{
  "num_hidden_layers": 16,
  "head_dim": 32,
  "vocab_size": 4096,
  "norm": "layernorm",
  "norm_place": "pre",
  "qk_norm": true,
  "attn_scale": 0.177,
  "init_std_down": 0.0,
  "warmup_steps": 0,
  "decay_fraction": 0.375
}
Each number is 128 + 32 x the weight over its row's rms, rounded and kept within 0 to 255. Layers, rows and columns count from 0. Numbers have three digits each. The size before them is the row's rms in percent of the matrix's.

# down: layer 2 MLP down (transposed), 1024x256, rms 0.0557, rows 155-179, columns 0-127
# up: layer 2 MLP up, 1024x256, rms 0.227, rows 156-179, columns 0-127
down155 105:111120098175112146144128152061143180205156128183138174101160153036157111125144128108162117125144098147133106171094099065150138109123141072129123115112069173079124122102033098155182142081180135124129114137142103103125163153055117151154144128127118131150120128085121108104166115131111080099148122133152149130110190098152152145186154183140117134092157149057132175153132106117079143149069
up156 079:153115153141100143147152174159108194173095139138149103104198184123160115179159193161109127147161156151183109101181146124110160143118175101173113105173061068103140135160104178101111132116130095178105133149124083120104142138173170059122110090102126172180135100126159106112141141093081120107108161114083145156141111099091079106100133079125145104172125133123136157153071082163103133155090
down156 075:061125135108171150128187129088135141124095193145095112147071149207148154159094152170179140096155181100130139117133052129101167149089212107113141091129141131130198136138111116163110134174059127116069096151152194154066122154105126140129160138121120168115098151122148089151120212114121086157138106103114138108090129087130159151113205131090149111179137091101126110118119094131149088116127
up157 083:120075090158145140108112149164146108137140214152177090088116166092067117091100145139171203122171105140130156131124187114117108145116138092172121180173165093150103141130133133130101150135167148085113123115156099150056138109097177159167112166195148147149124083151119154094124159115084139097154121095081143071094135106078141124185143182086116092154098170159117130099118067108136137210096
down157 080:144125166073166144118142117080118171146081125158102134091084068116058088098130046107100154149075150051094130154155074178102180074200123121120158128095123148151154104115150076134080104161153137161154076148139152136116171142126097125138166174123133101052143133106130049148109110147132100129156158161137091148156115137123148151137112113159133107165173136092100108097140139157110116088162
up158 085:099123197171157124162118190121125144192059102147109152117138157141107109097078161090131120088130092116109064150133114143126121117147106105133095170096112143141147140084102117132131151104112142109119094109170164146095096153095145126073144144112141096165045125083102087104172077137119134140130071160042130119115192147144117162134043162088155092209047067096146133101172143106105170182180
down158 080:122113088116112102092130092095072174152186129110133115175126063161132162157122151203143119129171129159124187134081128078133150148134139172121211172148088099135148119137169122088107143111081087133091186127074091151114113170176135087147131128153109110081119152145138174161130168131136129122152143068138122095155097133168155076145219110143120109109216153177097125118100097117164137128067
up159 071:121111148108123102150154104124078154123180083108093096145123123126193107112143171129120096169170098135120107168143114127114128150166145136193145140154140172208118127140074116101118164128134178126189115104099099174133145130179109152137107159116120079117125092105125057184101160133060148114102134129129062136130159164092162120036073071073093129117113114068159070107109135153147145126117
down159 063:118101069126148098083132203137099128133148139102157123085206136164098174096089125168142126136146121131069109047096110144096069150167117129124137118118126140122123156129147142129101140133150081105057130187152146150065094151177156145067136193124141158102183118163064110146184054116176114163174123078134142161119095120115155127160112153127085166204166108108057122164133158161110102090177
up160 104:096143096077129109118147174152106086087120115135123142125140104111130152127169139139109124132169141119111125130155106127174084119089124131150081112190146135163176126100100095156090189133129157142130158157116132084135113138118139138108170190146111093156138176117109118188110100150117145145109130119178138161155132114166138135185081119171134162192088181154128165132114168099099094078085
down160 105:080122045072115112188161165143151110126123150084098134104147117085134091108124114104125125162119143131178177130129125133152156128112172111140161176166133174143132134015233125154131142133130099172108098181096151114163101126123141140101133177106183107104130101133109138180113163116081131136110123109069135091129123102181147179151093084101129151114088158182120180119088128127070053086110
up161 107:116155165145079104151134209155137120172121150137096172135102170153082093064098133171146123146156078084132114097144152140139148125083086110122149116162106179131139208152162087135150085132081160174113097121132076155174133139125107080155097156089116152108099126145151125111098132130151102169107064101143169092161186053122115130142200120138124157113096208099188173110119178160127115120052
down161 105:069136175134061129140185143121096142150192137143139125144106172056118105154140146175143145152117144104102146107107168169175129085134143144102171114120127185116141084088158111087127100051110095122128109149188133170135153119161097118162105110112179145092095166112091141141144124134100113134079133095126160144114139075143061096157190133126104137126116138124175123109196125160079144043161
up162 107:131163083114110111082147140170121127146112069095052189119161137106079084142120100175158152194177176174136173127175120081143131113144100150121149182058184148134125124094144108129158090091144107140172129130071109145110102137147123108125080091076139104189152080181146110133063150140098135162142166095146137056134148071158140119136081153122111117186151181126164183109140063117082165091095
down162 102:144158146080100146134139197163135176070101129101080205117134173146169098130063130123047143117121112108134167118141077135158087146168099170042159149113159104092129136146094074117187128132075175135176175091129131102093180174124117141115110075136103128159147108103099102177123137144122142130131130094084167091123121141100140157132130166097118151114097119139142128129062042157151128107118
up163 096:116181120112138169071095164142146152136168181117077135080059064086107158133138118184138143194130088111139072146103079082126130148149079079086159070133160153144115131090106128084154117113158118089051148110105172032153145159121070126127133140146127151119141174118162119124123150108101082164131099198136110170192115097155134195149117146114092137173083131115126181148151182155149166093140
down163 090:144156130135092105089096105138149109125108147218134173139113151157103127097139091133115154117075066120119101116085088130173135168075082088113163153104106128124148110125145153188154160072158145149095138139137133099109098105115113087076160170091132125112150078113182103140148126147143104176147136081134117157207134123178114123119143118150139186196091123135121153089091112161070139149163
up164 105:161166100142100112076099108144170134130090044054143147130094178199105094204120079151152163070106150117140166131122128124118156118089109138133115100155165117137104125167093211099062143106113167099106119098149138112134169097106138172085121090118069106134148099127065154101202133200122127080084138149153104136192149131107133133176139095164120155097164089144073115116184110111050125113139
down164 104:144101115151136138137131121121083138087110154077131130117163071106093124167128174137119160111179123178163127102080160172172118189121126150087145064156169152129117132111080130149102164094131061097107118160182137177084090078105156116144135084116103183096092087090078112145119131179133094150038116098111133156142152123176119139187180085131116149080112115109069134163120129117141173155165
up165 097:062122100170162131164029116125146070147151127138103055056103168089161104099183142122091129115116118075100105144121158125099124123158170088105141161125164071046127149118070131139105136179129134107171075065119096115113162136124167160099140166154096118152146167101098104166125127184156091172081145104195116207116085102161110215096090158100124118114140109122130097144121145075098111090115
down165 094:145111095129159157147142045163131118102125164142127213095116120131125138191140112137109181128147100111190120123213147126160120185161057099095092136119089135115108129114151141129179116125191164171153135129103138135094158096151060073117136144099145118109134117168157133127083145164143117123141130157152077172113111127176150113098161184119157155140079133110126090152169124142149137134108
up166 111:198145159108117054086094093173163168138177127147131090083124130086124128130153130152173152107114125114115140075171114088183124159147123086111158049118099147145189147161097144113150100201137101086075109160196139100094122136201199119143171105190135112134102143093147107122117121074205117173081153081106133123103135117107164098125182105133129063137116146137156110171120095192092093156094
down166 109:141144171146135091159133099158143190136146122103080167147129141128090147118148148088116113139136124102156159125086134071118139082117077111080185080182112123144120105141091145171121140204150109092121175165164128082109077098197150136128146078152157143138143135105158091120129100083168085141100191070163144105095144104112156072118120097114119130186089164157136141136125058171097154167140
up167 103:094109115105112156112094172158130163087107133190104073134157155128115120154132138149111142143153143152172094120093081152150126111112161121101131119142111146114183108110134120090136133118130104161104091119143188134102148113143110169159143086096168134183135051133031127089141196094136091186117062096128108129137174118179109111151083107164161142107117139106167083118082140100143119118143
down167 099:114144146118037114098133155147098165131171124139101143191158150089153083127091108127068112119087112148148149152132112101132115075182137176125121130136140159154226129166121107065120120111131227114149092108134138104154108133131125121087109153099137086115111147084095112142091154132088142156089074096129141112101103143142124082130110129146112159103113187110093107171169127143138182151172
up168 104:097132155081132065120112180141119151105125154055167147178100128160138187075113115106114162158120163129133133120117155097122113089128121117122164107155106130071112155127125087120154152162157048191060128127099122194124157191185110097160095142093080088158127188194119117138147179132105122106101155071157121138147167130197101108157197102126149156126146073083103150125165114152140116091099
down168 099:089129146070172123122066125135094123124083137120151114120129132180121133100169128118113138114122166105118080070126165157163158161231155181118156168137144120095117125100158107086159096123108141168034120135100154127072118147129130164195054173088132130143165095109112112139184171114109105112110179142159044153144161203119138135152097151161110116146122080096113106150117078197169130110101
up169 104:137163097134153132165089110146164094162171189127089153196114174097165125132110107144167087135166148147094132093168093142137107127170048159071099123171115095227110151147133105157139105057140123153081114071154142107108107163114114163063152165099106163150144128115058129081123079096131174113143114107062137132128141149097129132155094079165178112070098103103068134066139152094122073139117
down169 104:155105115099093123140137112168126138201149158160065168137067156150148118128126122144161133169108130123100166174125113135138114140070118135101118145126060060190097130136073133167160101018094158129094143141131127099126098158170121117068201148091168137113151120106104132141102155101185143078109098112043128133134112111114170169176084120137168151145130142158164161105164143154207084139157
up170 089:100120144117133155105156116130118178151129048180088102150058116172134140156162119091099084190124116116158118159080138098130101168083137100158140121104113100135126171095084137107180107152155073175144106139169108109089049120107127109099100097138145112131194176143156178080146128135081110105138144089106151091131105118153113075193151226155123081167152126118137123129136059111139133109100
down170 116:123124116139184119150119152150202105130132168129129112133081086100139163135136135158066095136140097102151082152100127111099186064147076124138121085078077146132108109107114117102122146116137130104118121131125102163176121098071152123120131064175169102159208109092168221150172088089115128129180102118135112155143136178129115137136091143143124127114158125164172092231121067107105064143122
up171 082:100127182111079138123124166172105106141115127134095083059165186155122154130097118169108160093026130154170145136089170101113136120125059121135138087158134119113108156124109154125157111136122155093079144096061128131129115116149109127166096115072174141122100118205123100172173142190088145070185124110044133143095135136191077118163109114141108139138132059107120128129133137131142153089139
down171 099:103047113131097143138171082113118100125196104101169125139160115107165105074152162148101148124139153132129133120140157102105218146112165130156136087142080079237061170144095098057140077033108176099159154091141067115122090130163153114086110166085135117130055156169134085132144180124150132094113133084084141104141064187174101124103090177142140169147127140140113099190119155116096125118165
up172 091:134181207147140080120142158176146122139109107130170188168149133093162097123101083092169088107095109157117152133135095144128090102121148177135153082148148101114128114056073141110177144210124136120194112109174118107124171145147153129094143133145072117150150151174106133165184094081117096108137079149083100159164093090134092152186129098062073114155109124085099130146124116112142139118150
down172 088:118145137156145156087118164165112125153113080106157123146122090140112099168167125114106145164158119143081088145136148120189082169091123178113140086162143208113159080145127140164104094154129124157125169141130063125135144170132094083119214154130139152180057043138075180077144102107096059155222106128150129118113090120122155100076141137085136106108097155117108123131141075139120106123109
up173 090:105185136085105159135146172094071111112144099166089090171149147088130062088140126147129106135109112126113077128108172122125127166113113156110102146127140099200093162080157154160134233132105107099142139163117166146096132062164192126040042152101099164088180075161176081153158133060167145186142151125124127134155113079154144126142136119241074081087101132062107117161130185079107123114107
down173 089:130125089100191137132178148087158141160137137118118135118155090086153124089156071128070139121123094127137148109046138071143159133102112131129148153072126095141083134109122166116136182153109127093113154177147133113128114081059181115145174133154183077103171115224108125092137140089159133159104144183153125124192133090078137155110141080148110106138084155056129125148079152088165117117149
up174 106:129128124144121094100117160193120149124145094108114126073154121145116143106181122142063125139121089138117102101148124179123126158149156072061106087183121119095093141169130083113160117153135075145116135144137120178152136100215155099128149086175138140160107184185141142089161089141124152143120114096168149190151100118147117088122141076115153143171160108156088114185100061165054086044072
down174 117:118080083122157135129141112154163119143148168120092081127136131085094145141140187119130135167109163152134106131099110164138125084164139114073105104166061122080081099120140115099158166164145083134144110158139115197210091112203118074147102146142235137142172144071162134115145128088064077110122085131116139098154135121107120079181147120133061104142127169185091063194136108138074121131129
up175 091:121098131132111121097135136144085109123091129160233100120186135128170110116107095147144182138175154088194116154113106086128123086148158127099161113113158199138116120115157158148113176144114104172104115101162136087109134140188107087113126160086131097133172122166122135188133134126111123171098142080098086083144049110200155111180183115135106105151127138168166126111150106141123149084112
down175 101:153160095119084087143097161140174096147152114180132129109180096147179159194134130097193163092118130124135151051139153068139131105045163128135133108116105144107096136132156139130119143167117171201118070103167134161104145153177151174167161153176182159133097129152140140139143082191147178144113061152112087131155139130091111126133070152097126139155123179155110137076097087095120119102054
up176 083:127134112161133153093089111122121067063098099154086118097116151164107135105150105137167121101124100080118142155117146121139089168140121195099135166111077110102090136139217112103114077097124135109119084190157118138184126067155142210147090100072101134134159154139099099168113156171132088141126146110182149141143112143164113161175093100096140143094124092208155136128173198125116109125196
down176 080:123119145132129093137118142100117177155158114119125080101130119094096120153124114089119140115128125167095075076095162127106102086136155133173157143132192146122136148104145166179133166130152112066138209072152136090136151120123137113097118155158096114119099156129176145127150104160151186133113141121070107122083221149157135102111203091151143164104134140096117121159097098174122171149078
up177 110:122162092113137139127157120155074152130145127122153099179129057227132150102093152136117140139093076152095160112163138138153166140086089060143131137106151112142133147104105103093133138130141110111162159137072157149164136213152140125161112126150151100119120088129075077133144217099127078150210067156103163096111082170114118163148092168095072176150138150091134124127094111171105107123091
down177 105:121189085070108127133162126119137086103121137130151084169130112119136126120102116160140138150135037075090174149099122128070105155099153079146170135110163157163151109068090122195152120152158133083138118135139094086156140142187147151151116076145096078143178135085134088149136185120130094148125113181130162092078078116147162202065105137117200141125140131141117139104061082126131086153099
up178 122:140132110180108055082086138125095157150057157111093105140120167131173154094131113131132169082098080105097158107124144118167114105180088169153112108146119123136138134155133158193059169104144090140108108177072164054169151123168114112070096168172098115148171078112195163157124170137137175134128094135174206139107151080126138161080188125125076138137140123083080129139128129115070130061106
down178 115:179117134141131111078102162096106128075104170115136084085146149108136125134179170109174128070151148115094140127149123105152135072111121122162128118132140199106172077101118153151139160139063129148124078144133138124134128121152062195088106141129094158130185118125096194161181114108113086087084128116143154171087155064126137180125119121131122088147135092092087103110135143065060131152115
up179 088:129077128134136189191141128124128152112093112172074149114111129118134089199131122117112107111211135188196146104131148097143140111156107117144101122167097189101119117084175177150121136100115176163103107114139102109122059094130081097167202110172127032144149095109133085132113113155118130112061075153088115125129113130152105149167129091107188120116159180112113149121067077126215145136134
down179 083:141133100112123107072094179195102151114133134089150084062121155103145131066125082169180135142088160091109100127126105086158125140114142098115135150137124112164119138131171121135059177149203124147133154129100192181056133089156131178112053110126126190139096119116112145110156116134158137148109165137142126127153102132099162100189134144170105128129150063133096128142188106162085072108077